{"num_hidden_layers": 14, "hidden_size": 384, "num_attention_heads": 12, "num_key_value_heads": 3, "head_dim": 32, "intermediate_size": 1536, "vocab_size": 21705, "hidden_act": "quick_gelu", "norm": "rmsnorm", "norm_place": "pre", "norm_eps": 1e-05, "positions": "rope", "rope_theta": 10000.0, "rope_fraction": 1.0, "qk_norm": false, "attn_scale": 0.177, "bias": "none", "tie_word_embeddings": false, "parallel_block": false, "init": "normal", "init_std_qkv": 0.0355, "init_std_o": 0.0, "init_std_up": 0.0355, "init_std_down": 0.0, "optimizer": "soap_variant", "learning_rate": 0.00258, "lr_mult_up": 1.09, "beta1": 0.95, "beta2": 0.95, "lr_head": 0.00374, "max_grad_norm": 1.0, "warmup_steps": 200, "schedule": "wsd", "decay_fraction": 1.0, "decay_shape": "linear", "final_lr_fraction": 0.02, "batch_tokens": [65536, 131072], "max_seq_len": 1024, "doc_mask": true, "train_tokens": 454000000, "max_steps": 4746, "dataset": "wikipedia_en"}
Each number is 128 + 32 x the weight over its row's rms, rounded and kept within 0 to 255. Layers, rows and columns count from 0. Numbers have three digits each. The size before them is the row's rms in percent of the matrix's.

# layer 7 MLP up, 1536x384, rms 0.107, rows 1144-1180, columns 0-191
103:130132122132070091110135150151106147140117158124116141076134074142092072144164097137091160085181053100110118177107116111136129064065160149134134115101131175214116195129124128110092133134206146095064108142112124140129094077097166110127069132147132100140168123110139153067124149135155161101124099136130113128138156108160141110081083124143177115150094109122119028113087149122136158108154134142099068127110131105118110156098112121135137103132097129102116169157137137086110182144120103089143146075115127139101112182127073098123137152137159086096138180138105163099103164124146057147
087:139207133118149170072146114110094153096093103150146082155081131142147097110100032162132104076129104110134098160118111155156151137132114114099153068097111124113156123107152125136176146116113135143125108140121103133134101142150168141123107103175104137147172136081102106132139152186162179083150084165175051139136122123145140196154132201116133125064117194123089123124135142158120148087170150184142144153105100086105164073121085151144132117124132159113091132099073171130118108104111070120106144148123105095169114217153109078197145128178110192080147139095082111148122114130150120127
106:188129105173153136154151136110109120078119123106152126099117141105158097150086165152075162136132142096055144154114219140118212094074183150128120103119131059199164133072076087174190097155133137150148211102160165123135098143215082140104138057133067084092150130175117094066230192161082171111104149117114158133110176113127114051154130158148112150106075158160138121172148114147133171104106121116138091116066090141142109131110087130173084118094141144115202140151115132111099127085155144091180082137096074162139137136098157137111119132135108139126149147171136111206122157099083154146
101:185111112063065139121142160188114067164142138134128185158179124120137134157120125111113160090097183118178148157133189214156100149158153110130100136139118123167178131136153097138133166116115094119133177077102149129131197137105166105165114119114111066112079097089087136129082061072168134114180103057100161170114111109130158123144155114090148155129138118124156120111171132113044148139172144132135136186144142142078120186095131106119164116148133085090123157125115100097082123052122106139102108092165057136185167094167145170153079103121110123145150079172117135102090103123128138177
103:110146126156103099150174121141102142119102061117101101034144164135161113104130128088126160185142134115175053130107202190149143132185127095143066142165144088157159093120167191156091103111189083105116138179120069158177137123063128157145092145158110165074164165106096117143160163139146115144093148079167124142118133105113198172097100153173167102129132160149119119097169133098146189163137167163124130081105152138128077132132112094150091159137141118107140108096141085077137114169073104153109170098128125061179151130165078154129075055113107146130123160076089146152141115110102128099
104:097161110144099067102095123126087121112116112156116152132155145090137152151130159134150149121084111158080121115106116148210143133179131170139164097128184092155150136132120123167124098117122129078126123136131109134105191141150128095091140176106083148069147132142168182129122062146105178103179114102131117128192172084091102176101107132157109084156140139120140125148092143188147130114146112196154141146130165189139152175109084221094128160098097115136118139145096131192138136162134100153116092120086070119163100156114104155098154150155098102115159110132161115178110110099115115162
089:184070136165151195130145080127133144134093111183105145181200138175107145115079089119125116133162097097121135088048085131172109137169107093121150119129100087157170140081135075107129109127104115139096130115063123173096066080121134132095172138076099129073137168121210111066064157134139133116148079117094068130172173144058120147145173129172141121104173104122117176134131142142142154102122091140082137096166151107153151123147122175102134143058150134118161131111138126137071175142101166087123131139182183150131169154119109111063175176113150110100133114141108178101087081138131102106
096:165149089132115141124144117105130143135178192058085087133113167150134141077147097104109145114102165095215129115152110073174131126142139119125135072120121123125085141148170157137120136178123129069142134114148178067120215057098111154080110117129136175085145083120084166110123101113090098035118126105163122069118147135156130086102108134113101105125160130168104110137085129085108142108131047143119130123104162121156118160038066175148137131155136153092081139098134129136130115135113130127120184128131163160109100089175115134040108128106097109078118114064130172165112139113073127177
098:129133116127138141073212092111167147142156127148140114099176104140076142099107121180101062144174141106125086123122191110112102151102119129169130126115131129146101119125113038067174103127127104136114093160112163099183123167077103107165136136086122098124151084100113156071189153098124106101133163186124040109119095096179160136100129135139138122096190074187145145115140119103078190165115147120120174105184182082188196122160112150154083112105116107018174120127138137173133112065154138171158112152099158079137181149138086092147122101090149176120115103110091080097126103124178135144
098:112179120080103149158107101152104131143119144158165148158110130161095178134097172095098191189093098128098078101122111115131156093117088063095104072157099108124169122142128092104110138122091104141102099200119069151138163132116113120139128149128079127158056060122096134103103144097112104060126111124158121164161011148108114117079194139159122125117138132162120152180105084137108111090116131190118130151110087136120165167139101124093121096112170147161084126030055078132130060151157142109096152109117095117086167137149122118173059152112145153158131123113156153173143123114101135082
098:068135123104111137138124130135163097112135117096103132087135070075133099146089169102109117116148125135129033133088098179090117116157138118137082139180114125173086126102132158167128107088079067106113115133102144126147146109138120079085160146184111098100215129085156147112130118053096079130137146111116126154188139074143097070121160157172138150087087131099144137117165109142073122121158137154104104102169148194165145114125143092157141085128087080100131100107122126128127067066152140134103138091119189177126170148186107159201158098136145110127120099134071139087176114152125157158
091:126127196092148114175092140096064143127144154145165102154105142128168187143128097195081152138160195140111119144077150095173067103118074120114163095131114111105124150140095098090152078128130096144143096122119107113116122145096067115163096113112113157173133106129137157127163125137132141101104105139142151082134118115112108161149094181099149076173204147138109094097123110092140137155083117166137099122146138106159165172129127159097127118180101151175150141090136107154111085176090181137117102086173064080059103123122149109112133190109126091128175142172157164091098183071123090160
098:108164131093159152193134080152145175116146165111135162078117121058146126140156084142146114093141123152088152128077132128128112143125143139135150150167075146064079087094194104109154171092122143165092081121100108168114153118181144111113112082143162177108114120103090138130148141144145131098129080195167094155181059170170109112208115099145107075129106199154079132128084090166164069130149116096145092159104133124170133117143138132152130073167154148059140104095140151142080127152007121104127110161087159096120128117117108103131158147116090166114108148079137135191176213100075156090
103:127165140159142072150093110155101103177110135094126090158168146118159147154182103117146100110162144121226161118103124120126139141115075148119159175106110102130125080118147149148124141127128160185100137097174109141135101161123167124071131138139125160161120159134137126087135128168127171100104147110159080104118141207196122177160126171111208143094093108104151082110141183069149102149122155071104109149066127126113166117160105208119156064190127151115114128104071120127118156136099157164148172101185106142113089133137123134155161158165094096112132170070133190104071084086153143175
102:097087155089116082107123152176144068089133123137115166145111116123138130151126107125094131153109128102119071115070049161130090078134119075063125117124108128125140124073168113123130108207109117143116128176136138185098149135100125137111125129107116141148167116135182138174111133123170078114172134191080147090210182083115152185116152140109116172079117149139078159121107135119076139115148128184148096107124113124123150139105163132148184163133176144163209127111103170130094130148113072122153186148120172082131142111206146131115177146152137107110110104100118130107119087119105102216
102:153148094125130156146062156129081128132104149109115148158122186119184097083101119165122117170162130087108139159122086097119193140140135178176089131112114107138151120122137108082067149140139146126134100134161178149165091144102100144125103083146173142082129132211076113105127148086144125183055154194076149146211125144124128145132139119135175095138190102138123115102098130118095068162118142122167098102157202115105106170189093130080172110137147135125158095142132227131099148116103109134139118067162100108142098117178146118152069143137148117174145118161142077124122121149071133157
106:125080142155130118142047131092127081061122142087137113069115101158148126113177119142114114116157119134143152149104130146095178144133145175112164160118097118142121135134125149125103129144103137121118104127083050120122142074160149167182096115137151118119162133140185116148105126123141134118149197119108088116127127142103142227134113204150121118126137156078088173150146107148099076045078165141220146172057082173152131112169160103120115119152124132094154115151155102113145146096145134109121152125155194115146111124119122103140130166113113116129127184077070118128114146104132087107
087:206041089134147119179131205147118116155120122147064114108139131141122117155167127179142130136139091135129121106210102154100138135147100056078166163121107117141105136158092152158091053082169119148139101120125131161125138114143093122093102111129184121120108145131062118154178097161098117193173132121088137160111153190078115175156121148147104154139122124114119108074198119136089122221199088106170060058134174099134174176111125168134124126143075162116171096150176127111152159154119119149110079140158169163167118105097148118123122139121133164091226094168215124093121113074102147071
112:113119081135138098113171127141131099157101145137150106090159109143120112119180141093171145128091130131081165133154083122120151134087178102149195131132096165141107142145129133083124104128170050103077084156116134181119144154159152167128193092145178112108156096156160159104139163148100126119109148106093118178160117209160115192087154160131145116113110117114124171134164057183180112111179137159135103139102124157101096117181186111125135115118130124126139021160107127146123052139113027123123152150124123105134136089117187175140161100084123143085096185169073103174114175099134130116
099:165193107149172101138139135149079146126120121153143171081188138132162148130174169098171148135168090141126190128178088190120214094080129142119098117183137108146139155193168175039152108162120082156155096134128142169140165169150109150100114151125130205116084179111145122166149158159143116096178148139125082156158124141109084101048112099118155128145133109129128116135181110133076209122082133149135089131119068122138188110140068113151112078126099201105135115147126132067151112149121113119120160128101117168134075162193097176099105161106089179080103108154079154110133164123108148123
091:095152089117101103086130145084128194089126132157117143118125113109106152106158103148092149176100112097136124126169201121055094151158135154083125128140128163095175127155150135132187124157121101117124179149129145083096106165089129203155106119113117079137093112082077087146178116126183109092129152186216162130151133136165143157135147124187126088119133066126075097134060169111145135093076118167123051167135133118114089081083113122121104169165142110146136142076121143223137150140074070100136112139170112114150178066137161095119164158134090205160159147106133192087145146134080102130
095:091132145136131135105102116123122110095157124140172126069090124089143122082105116151120148132194059118104116149155108138106078155178117096183180156131098151084114114070113113081125137175157136120105127165139132169162222136113061164126151136125124188140082157111167139158088135135126111153123153098139105195156118092129096143123112122110088147072156057101093162167147149115169126098085041167150154132151128167168100138129143097117112081130174146139103105094138120100131129151136160007154217150145132160122160115109071142101123140138190171135139161119118121122166100123153147152
109:125130160150118133170110094141102069110155139127103098102113144170139107142094162062126137161151079136129125115147136096168159106124126152118116112104087120119092135062090087150118074137082166105092109129146125097147086119126082100143130083163064209163141151130171130104161082146220149089132141140169123169201123133166154050127125154149128165124149132140067109139099162153151160152089088119159123172111101063194122110168137115125127090182190157140120090171150155152181129170155150142097122149104094097102180073137082120129125140116099167113112175118127147128127170140070131131
098:123160171102137111141107105133126143163129095095098078073131112095086103073130131121105173078094078108154120136125121144088155133154122145152124174113123123140093157169151135101142088120096078124132144130147108148179110139154153073126088136134143122140101110134128182116129097063078120054113091110129095070157081111119147043098120130139015090153142138146155124152090136129132103129230173118093096124113065182141131132134150060113078148094144105125167122123187140133128118094197175112126092192110066159071131156098100093115152132117090097145123131106102084137150151181100169095
091:080133131111101137142121155140104080157071094165146165146068125196159106112127067184108152048150105123131125130131155113117103133118139083163156172130149085086108112095125117154139102112146110163121109173136109095168119143104103066108059123135100115155102066135147137148100123141075150151184052101101171142069171168133114115080166141151119137162169142181137178101189123165091139068132160136153110111110129095172126133086163123090140148158173127153080179109126090178127140174128128136103071137149100129188163119136160127143107101092128055119107100106127079152141090106143187121
094:156117105178131155150113127138107111141087123132106113135168099159165141144118195078098167113111123133098070139103194160124119156113168109106101138153073141121102134129095170149119111153165126170121147160111120104129092184153083131123160132135120110124148145143164117110083119104090123134101068095142129142151143122113155122114068082088129202147102092150132131108058103151209107100135152159174132121104170079124149163118120125117150115139141120087146085163137106119141119098106142080063099153119153147092071103180122178063132108111169155102151117099154178078064098163154180153
092:131153049129115113163126194113064113108156108141153097121093135133148140161110072117178137123137107123100137127167169125123130082224153084121145058168091103178139092113109142167133164078102141151098108126205132196103160121069086127123100123075101122085136141187120133109152062108054144168092157137117079110120085200131107141096147140172141158133124109154087125158192075126121112133086138146128150174056171133139200158167133158167158165151115109160126169133124080151186138100139137108132161130184152126070144157136167109190119122124145130134147078147137147149066122091104128144
094:123122097144080107101146135108148124173142169131124114141120074160137115166141166133111132215098115152120127107082185172126122162123117129154086182176111105121144161124082097064180125098156147119144116084151168189149125092103131171069051170121154122119072119118132096121178150070091147174145133191105127198185146116153070123085107119104128125113124135131185118141184080172109092082144156196119125066153118134108185118132120062160102176149095061172176161113164150192114129118153124162076182147171094113091160072141186186119152174140153141088138150122166138104180068070183137204
105:192127115117139089134074133084105144049131137173102149119153145125110114143119147125160107150153133108159158135151112105118155135205120085143146139150156114064120070092174101134096092135174107120127096127099138168106127188124180127129164113103122203081159133169084101120110084194168091131125175136152096097137115154069127131123169111180085155176127138169149137146135107140155125154133203125149152175118136097140118135170127124202136089154124147165126144137083151111176114149091120160094135164087080153126147170123114075148119053151117109092066082189093124180130134078128163188
103:081089088119127117127135173143099110140131090170098169163153059151156101150159115127116118167120088161108177130161105137126149152153120100114141102080105100089111125095083146094124110144124075111134089126135140138167137140155177055090137149139110133136140107159140117120120152109188080108035149125209136116139163089134205105121136108175110056143126094086126087126096195135076106076079128114193144125131071106137144096158137071074162085104125157158134163126170097170162117063133109156062099175087104133118160121140132069107147113109122114152121103129107149091088175135166104097
100:205083188135120068183136145117103099122124149129115087142102080182090128111131162071174130143140092132090171148153178197120148142155111151151129139105121102159147134127087184154141130156148103113125167186138145125114147119165116122109132108111102160133165145135112099175137165122156110122143127084158092153175120103130135129120099156116151119134064154101098164165096140089165082121119155125141127142175127143167126177094181115105085132170168179124140082207151162060144126171160129092138123139106161102125160094132142110158084159149190137133164091185088080068101072046223128112
100:124127137084122152186123108197121155154135091132095108108090102150064084134067145134137141090174116117154161115119128117183116081095107177064122124170154123127056102060152120136146146117140099181091168125153068177203109141127112112129099106131078148142099124199155144114120096170136132083107163180122121100113125161144148147084129138124120090096145102161119150188107068108113097138168146130025111123144166107117141119162136128106134121156162089101139146151153085135158138179186166141098142118103124140086147086125129102164143101126152147124088133099102101070202144100153094180
098:149117129140135119130185168147149113147127135162103137153143115172065103153111124175118215112097113130177141122072092123065076118134081138115070131176174103155114171159152079099108123178141087164122091163101084106122064163115180138157121136179129117114132106099140117109162121165086146112163116125094148155131123136106128130039085166072117074187172123084121106181159128130101189108113119169183098102146144171134103184158135123132133166125137130136105111160159068148101189150140160157080181082130178098116104091118164133150130147121144143131111149112172139163149105117170157121
105:078106138139140058083168119140152137123121116166164171130158076181182158174182085123191186135139094113145102122134098157082106144147062094119120131169161123132143105041147144143113096190093085166135062112134155112128121177121122104134142115119100157156123091096184119099189143169177130147110153150162139133135124152150147124161142118140103205025160126140108100110170140154118179099111145098141130155101172106127100136120080172141161164136117138162143111128131157186143124103153152117098107190101137182158087145164111101116126082144079153077116158102137098166143130140102122102
104:131141073114113105107166232075135120136124164134147034114194057139133116136090110126097170115143103143172145183132110122158152114150080192117138151109141204142121141102129127057143128087151101147100124093140164153148145138113156157141145106121173176172108115093114105147143105160093174114089147159105093134134114107081110067109136115104071187130128130154161127128098169159121124118082064139127121109176081145114144117144133136129128103148129122153168055153134123128120144146108174085117088105111101165098098116089081126097150166116083139087159161131064112143164130115095150142
098:150123128160074097117145150187118145107116083177095163145153056139115122164194120170142169108150093099190131091166183116131115125095122138161097124166098152114108141104174083147064147052086116135101168107117146167166174101147108136110127069155124130113111140121092127144117129105148118212107150151232126133108106073162090168149134147161177134104166137129091116137129164111109128167182133109127115162110156134091103079149159108131150110165147162108142127097154089089098088120061138128135083095116073139136121128140126083141143122149164124068108119120102185172151167091150162083
099:055075144086114076135100109125139144127098117114145094100061045171140117163112095120109129128094114116136124119121100143143109108126175118176064122073157077104165149116139136117164088164139093121160129141156170160117071149082083103120111160167116148122174090027135139132141070194145129121071143122177147131140143192090147161105157147127146162142183102160141141118100094121103120133087143148142086073159137119075045087082170130130122166132136141150104065185097117117091092122131110161085171097164148152143123101088141128132090171142125133190109148151141145101110166133127121126
# layer 7 MLP down (transposed), 1536x384, rms 0.0942, rows 1144-1179, columns 0-191
106:133109142175092103111165125164109092087155128125069110083136156167171178130101147109112148101155156154170106165115158102124107121076162088146086130147107079054147162094097137136073111150146144161104139096086201109088119126124112187117088128138118145115182108149158137187099130178115188104102125114110115157101128091101123119118086126096093077134122115174145115145076164165071129144184077103154163106148059112176143091091116114141172168136127128154139158181136179116144182115091108094106143139120038104100138136225114152160139135122118133159159142189119083093084105216138115134
085:114106164134129215140143128156154109095115165171134137087102122091117154136144156139141145136169143092140122168144198153073128143148075112191118085187150096138105113103119122145136112099166036154117124109117180186170132107094132139131180102115167105127135136142151096070159159048097123093085137095118110144085106120212135095110120099155146125104145101153171122170113048121154137172142126147098114101164161121171175161105171076109069091095156069133110119154145152132170129145134174069126122104124111145116078113169112214063126102121049120139067113111173152081142122104119170105
087:112143156076105164062155117139135052141120144177103116136137139189171150179137074143150134110129144168123101123065098147077162158143094109181181118143171185104105165160154132130154155144157139098082122100165155122107147131093169160112147116105187138133134191066121128140096112124167117110134133091078154132156096122193061199114109128118162163154133154091127151069130160131135127130131158091066104166161104154120123110137078096044129125131144147154113102155124125090099123164144098146128146146122158105136056126177152147124117132111165114071158130107150138080120170168128078046
100:099131145162140119103137141137181207155167119152111106144102183096187054132117159098118105097115130138133106111069117069145137167085181197088092143178140153074114146122125097140169126157126182102101123083152064106134063193148091134156152103069123155127194133126112095127145071150126104132105139103122123100127152151113151117189135151121124023073132103099097177143104147153169141150192170083127084096205125137080101123120108119153112182126135097090182093115101115108146127196120125149105167149155160165119125138074138080141170124085178089107120121107059117157136117117162092084
104:195091155134128090181139159194173118151137119139162107100104042076085084203149146097166170151143102147113099170092152129120121097142122122143085134136155134179119116166140121117105115146127131135159114165171109123111067159146136163115146093126168166111101146136056155121126140093079172198148118087139139102089140076109152116138083141127129119090088145127081130148115118105142052093130102128121141123133074092117135130184112174106080148143148141097084094148076055134107124090140126167053116193043111060153147139126136153130115089139107147234104171070087140144181096157146123142
093:102095166120098095108087168125165103090113123127189189162114102106142142174132122186168111161148141113130137153052133151148129129195107151138142145088127080156165079118108132117102133142102144148072091107145119121129131123113114116135091173128112092118117115140141082174143124042107119132088157115127114081178141110064029153157137141135107099139106148138111110095117106121170110147108068076095116135111143111108139167110111149096133082141139099131114122120167103128120113187160115154100132146127110136146082084154134096110114097212104112184121108149167146162094095170172133117
100:178075119136141085149103106184158110141137098200121128151065122154099126041111149104121140165191138137111115121136115115094114128117118124098093082149129145128123142105193142120139106081111168171170131121143072127137141151093140086183104158144149135120121085107151108113138169181126131197176135110193132112100128190154172105113129168121167126168143129068139104207117085106124126135188105116142115124135129149066131071211133140165132168160139171107143127112118133165154119140116090107141183129138139208069160109098134100184155091100128132191115157079135104102088099108154150137
106:171147115155124130119085144122171107098104137177140145087161110163136095152149127095142131166160119152143144109099092168086095122148157119153160177155121157071105175096086148114076143159144106143116128177115137117079080158137188135167129121125127074130085161136122135160107138144189123181138164101143095129207158199110148206129164117096205095124144027076173108089200112110076184085114219090114117169135135144089152103165152139158109154155075152102127190096130134148135139140138148112152132174123068083093183118140096137164107091112169125153164145223142113101094111157144130118
098:118077184097161114100153113179116134115139084120110084133117158100127079079107142165112116146161145155159143091088132236139137170134152083133112173129141223107131129172092165149107102177110145144124109097184128115092118086076160129170143169119131136116140121118094144135124087160064064123175155138088143094115172185067107134179145081073176109075135146069098163124091111149107131132153099136140119125189114117114126110176099092075168183116157114124155138070158101163177092143121096151096108156115051137106133060118096080134170084137115098118141099088122112127149130173093166113
094:086111154080134119124155115139166057139155079104191160140116118121113129060171181074135147039137151194109137147117106108109166092112128110154074121100209093094120143113100192119033111097103149134146119137175152056215185117152094139137078111114124185087115132161083064140141132110129188148165128171163121144151117138142164110121102154139163187141125135102118142141114132139117165079148150122163154191171142048056160139190071150134129093106085163149126125059122092126072129187181150104131148103091114077120154131084103145174124096138157133167092160166145140113135106159126070076
102:122106155128110098108104058115142182149162064156125128120093181194158152132162111115126091123139141090122119145103056139189163160112119162156143114182112079168121129185070095137158158197097145052152115125156156168107125077166090171112145162142106143150138207164086103135108167113104088155150115153105096127109191115177104185086111130128121157135126140126103124086086158160182159131120173092115095104162150162139174123176079200147114133147122146077119115098153165177105181085127059088097064134135122136065128182139102131138158074092118148058113091121152113125157131088142132169
096:140104108153100111126183120139159144115198109115114128047095122103132117099201119160107118134113069169101140167133108121092172112125201134070167139147124200167127141128156122135146188126151114164120146166125155134134078112100213175171132120082132145120225150111111131156143130121086108077133146139084155142160180130112141132107106141170130130112119164126107109146084119131121070178132121128139141136151086147154053137171111122133095159173184202151082104124147141163125156154219163187059129106117158158118177146078183189159113101054164164172115155100056130129124125069063122112
093:174157093152137153123101140094077178170085127160174115118163102107117123175145123150115086101120067135167073114218147113122098160151091099158113107116158150123116108193140104156087107132093139132153132075159128134140116095091117119148107086067144154133123139131153169125065101159136161121098126146202163125079184137171170113174108174107190138072119166137073212116128165107117101152114159138124153101185082123110135114177104147096155132105110160138150152144138100068124076122158153168087083102088137113157120099141101145128072138125126135094106119076140122056133101067117148160
090:167132112085143101126104100160067095184134150135175127124080102096137047122150132137089057102119133117088139142114132077122146119164167137126089122167161171126094192117091187117145134098123134173131108112117102147098140121114105135164083070100174163101164138074181172137142159142127137102139116132111157166116110104132084124170140160187100129143104123137102120148197085118154123108124108076125124096178139134120070082118113026138110119146143147147140105187117132158079173127111090155160141152075149146107153155084084162041079153153125148127162100149164122104123056128106086121
095:146170082148112138064081195110160180082155171106149104140125159107108153137156161079121102080115115143116107121167152078095136124108141139164063155132148090162137078149091093099189172106127161147118129122130090144175110122135115160078142185125091131132067145144090123117123098112090164109100081113179105152120103099142126020094134076155156130126169124158157161180122118117115135187130179143095135165089112059107088127113136111133149094099081112109116147143152123108091121084147168112106136099131144136120124156110104121139143126155157171109133134153153087151092083077122166087
095:164132169138073173090130078175084121099121111088116085169130137098123131131118062144169120137111134129105118107157096165148160141132124120035115127134145144125079157155143141170129094182138101103136071129113212136150113090173159114169187130147104165112202126105137130204107154159092097142121152103139148139143130193154077155123095117161162132133117141141146130125112151140187123088150115116113105145095184109117106113145088155119138144153142111145103115126173151076148147122099137098097066134085138115134086134161176097127081137085128130119114111168161172118091123165161090116
105:153106130091151100139130149105141116215128119135138145125103058152121122096124135140160147095149132133154122092097089119130124182136182141118089137136028123157179069137162090124122120152133092167120120113158096089153175125088097146205129081127107117163103164130167102184106128108100112138111110112117144176055063095137156114170126144130151127131171092153091206107102094142149120063131150186161167130124109149000115171160079147134110116118105141159128133209136142158127143110127122015143125123136130146126109110089121135166124173182086177134121113113113161120144181096063150106
096:102165116153132151083140076157098196139165095073154091128133130104086156118093125079123104115160168127094124117119101105163107108083142193146155105148144117135105092101168053154161126190060118123159138133159126137154137145159130132149100127139109137170134117149087100119153155140164096178133158160184155111159155105098128078159167090098131128131154177124162083178105061107112080125112103077126144162155116147125056117125114114116163096135191116158118149142126125166179118078108150128163204119094140069157142120135161096124154119128160091152092140088100115148143151137185108167
110:121082135133109167148169127152103126105075146148164109098180126179174117105154137137147126162108159143120143183136121111206125094138136094179132110129118167152114107098111063087113170122150086123141070167081135134125084138141233149133119138107175117128079156131121069069108153094111132146205119108090165096107114122185214171080184139133119139106093121151132151130151102149155190098108186113151132146144143118103166134113138140139133069128085137108093124136149161115123127105112135189159137164153041181099152139160140200114115152114168061063172160185138158105105163052153139094
101:150162110093159147163148099097125079173136122135154173162116185158119180112172114212089135087157155067213121099106138168072147138056145137130124132092109124137166130141109095112165129109150100152121121092148085068085066109064130111128106143128136163151150111127120141066146127087108111115074136109096162163184068152096075137119113115081053111110160105129091106140143175091104122177154068150158138160103121051128102129118168150108117154114126193108137110070120159168136194092140086119167136137095067125158105163135138081131142078112146119177116115106148149087199108127121124171
098:134043134116136149107133109111141157142136123135131113094110157121127142146138172109173106112099143137087139061139124139095096111105136086084154110111089159098110108114142126087121096111145152150135137015145166141090116154149123116100140089104128111170139178168150108123191185116130106069140133132182145127098153133190093078159084167108128101087083110209187145086154150164129169068179114179125080169157123100134143143067128110070128091130075112106098131166114062087087126145104136072119159140145095119103106174173153152128122086131124173181126105142133100108087093129139069143
111:115122144101157161094113067059147111098125150139191103084165203129141154124111104147197161102158149191125177049124119096138129112117154129091172173141036147156145118120154100091195184112158087108125122169084129128134118144136130130121174159165056118207130143051149086128137124161139140104153150090109135112132171089097211130146153109120115089133170150088124081121074137067124083120108126117111093158055120067110149133070138112109111176131109116150157104132125077129073101137092092109096156118119106160126086129109133200125081139134145134150096136094153057113120204142162199118
113:126123135139122107101131112095107108121107089124095141187117134149126120142153135095146146181152132160197115087081160129115177086144159182107145158108116101112081155089127121101182125108068119178145136130153093114103122138128103090194121105180170166109114150116140130173070145136171116177123108174150136095135133126106084128162147119165101111223146088127094083111158144133146144177155193126144079167184159170147081133132155119167074176142092139162144082112155116119083109175153127126137104175091096149103095175101127110190129122110137113080129133132154098135131123139068100159
098:046139159116139112142098062142141122122160180101000117082125076196133141116128097108160140195127095133145060149112114105153144099119236097096153170173108155067129170149154145122109108089115139173159121155123188175143111120135109217101142109149165131077109187185064164123138155157199142131046096110115121135125139088063113114122163122173157116069121129093172140094181149108136113072132124153192183095112065155118105138139108133141143106111068085112163135155174102066140109102108091121126107110106102112112102100090204157140134165136123086139122052121147148116114148080120084108
102:192133141120114140191150127140088157117134119182113113132147126131145184112191031180101089105199130084137226137108130103065125139160127204116105115165113090100080098141124151121149126170110183151166165128204154125146089107099132191089207154131101139155126117144052147142147135152122106187088029139128165174077169172163156107135101112086126139091145101161191128145114085128118151140136165166152207141099060085131155088089099125188106136157148121109142191096138087123076139156140104106205090166150150112120166149124120111111113134103148090104176146134154164097144084144131133191
097:116150131126148146112133070170139086077097163170074099088141160160127130126126136137103116109074121103113055150177101123098134140161132114157093139128143160100140145155137145147086086134139096142154137153207088164202114051138106179191104144114144158055120171139123136150093126114113167148115123127102104142103134072083147076120151123219138147110144103082157117154137079072098131129065069138141180098129141134162096135111085151094101069123140147074071134123124105064075152125132152140098091078143083121116110103154141098161113064124120126130028113195149186147160173149110152096
100:152087091122060080119138071088124161128149119132177179103154141130095107116117135146054206070185142139066133100097177146082087100090140181113080125161188118104092138122135164160089114111116057107119110212150144147068119137095084153120091144090098135155142191149109152090160144128077071144134183097078119071115103184128097096104142204089160131146136070175106174142167125111120154123128123172097087109115129132126153116103095130070099147198182126148149185152081102115151107090175144127125069157137112157210183175086112157139103146087138138106114107091109120134114116168122201139
107:139114148116133083145121125130116072108159091142102105101143135087112090176121098148140121149129119177111124139133124091090081090128194140043073106119034089120150140160069138074149139146110093195199124066100089123175124156115129078175164141125174142125138100143148101089137167154134152161138137104106154170086082193069164133148103119160153189153143137114162126136136108136120130145143111167098085152059120167113118088096121107138118117096146146150223118108138134153147100143128102118170128166095175104144112096118120164109161144076142064148080132133108148187111135102085106144
106:128078161154133114118145138100107109114160047123149105137163099087115124114195165068138123131111106045077095156104097094090108173102186119109151089139117093114168170159107170132130146099133175123141119089106207083057143131095149104098129138146103115184095140123108132192128166093129087119156110108164096147132098103142096142131083160065145111179152085191150115174125127194156118140128089100133168185131060181126118136086135126154106114060189131092103132095119121164129129144134094144162140156080120133132109168160210159079116138211138118134160114183045111148146131151208117121
100:134074200128155138126099098119121140119111153156148133102140125138106077127148143090130088144101118076116066136141141143149082164172081144133157117100136106143164136132106086138109153153124157162160105156179155094084053116174147130125183122145140182121158141180100174101173032075135068139127170179139142117070145149137154101130168127085107076114176119133075070157168147142175088132178121169127153165124156136125162133148125165114110114124125172163150096117117101190146164141165135115149125113108084058134187129167167176103092099135068095103150139130154146081093210080172158155
108:101099058106116134105064165168099148120122091197103085192142115058093173151140127153140101128101194114115135119130120115136131096131154125109169184189115115081124144111120170104114127104141132107118125146130130137110140119110117086130158100106105056120142104108159103131123160097082163118096107139155138076138129127155086103191150118073149108086091111139122071051116160163112139187086110093166145110107097087147134110135123103132096115215128178176074181104128124145121096133165146127102142142129108141111090092152122119073100208163103166159150119129189188077119150138144133142
107:076145111140160129097104129084144112154142157120087161132120119175082116117161171085117164033126082160165098077139158091106099053123135102063110122131124174114111100138226105161147126178123118143114171150165114180132098085096131151126108091144116116170152113171059136142128117193149142134059135146143121090141149130074147156111154145124127104060177125111099108196113081149138043078156137156128113157116157106147123151094106145108135120107160123119136111128117078189079109097147195140091096182130129161144144088106086135142088107105172135186123067100127160161140148086124139201
097:153115117132133113110111051120108134138177141113148085127094115128097095153092111062159092105088134078101115136156139159103170090189190106125125092140097087112108120128161082148109125118120194132105172071119152131140134159120206158115104079113140177058143152135139133074142145135166119099096178195158128110106127131143179100153143172110154088101143082076133075168215099120087128111136089150093110135101117139081076095130151116150086131079183111043096122159141084161155134121128099083139057131087128127169110149144149141134134147121110129139077166124132125169119186148090118129
100:098200142080179137163060164136154132110144120042090114098134171186120153145098137117091137076145139138139183178166143116113095153092132137191151118120151109113172155148135134128158164132139100115115048114123116144176132138100154121062136131138124141149173120166136127048122121075080121082126130092103136157123130082141101104096127097111074120090081103156100151112124127130135112102148172124144119184156097105135110126044217129127130148138147074146073154133104156108168124094152124145092157059122138083137059110167129094177050123196152115139128104118106196155085107119111114190
101:130122102047063090117153110158178106120140075144127121061137125151119125133127105123183156154180182114093160122137073175151148116141143098136150131127133169049151157156073119107125087112133124154158083136141136074181153143161108161121193200110095126104129100167098087147154186088115098107151181193147154114115140105127102098138169123143115141038169123091136124101132119123080085173115159102102150082124126111157162164149140142083120137083063076143186135067108135150105096176103171128109104109073180152114210085130047099134144096153127098176162100112127094043180096134104201092
105:083156178084163160118118141064147143120159188138167095161107178151129168122145102119138116172063121093136146105091168110094105176125103209159140150135162166148167018127065158119151138103094129129118105133147155105193091134172189134116118107165099134077117117115105183127163133075069125122173081126135165186099140083107082154165157165124132115109086132131066141143141068068130109143126185145181156128147104121076140118139152144119141110092099105175130121106120116121151154087102133133126123148167150119121186121152150136134189106045113138098136111121153078158147144149160152142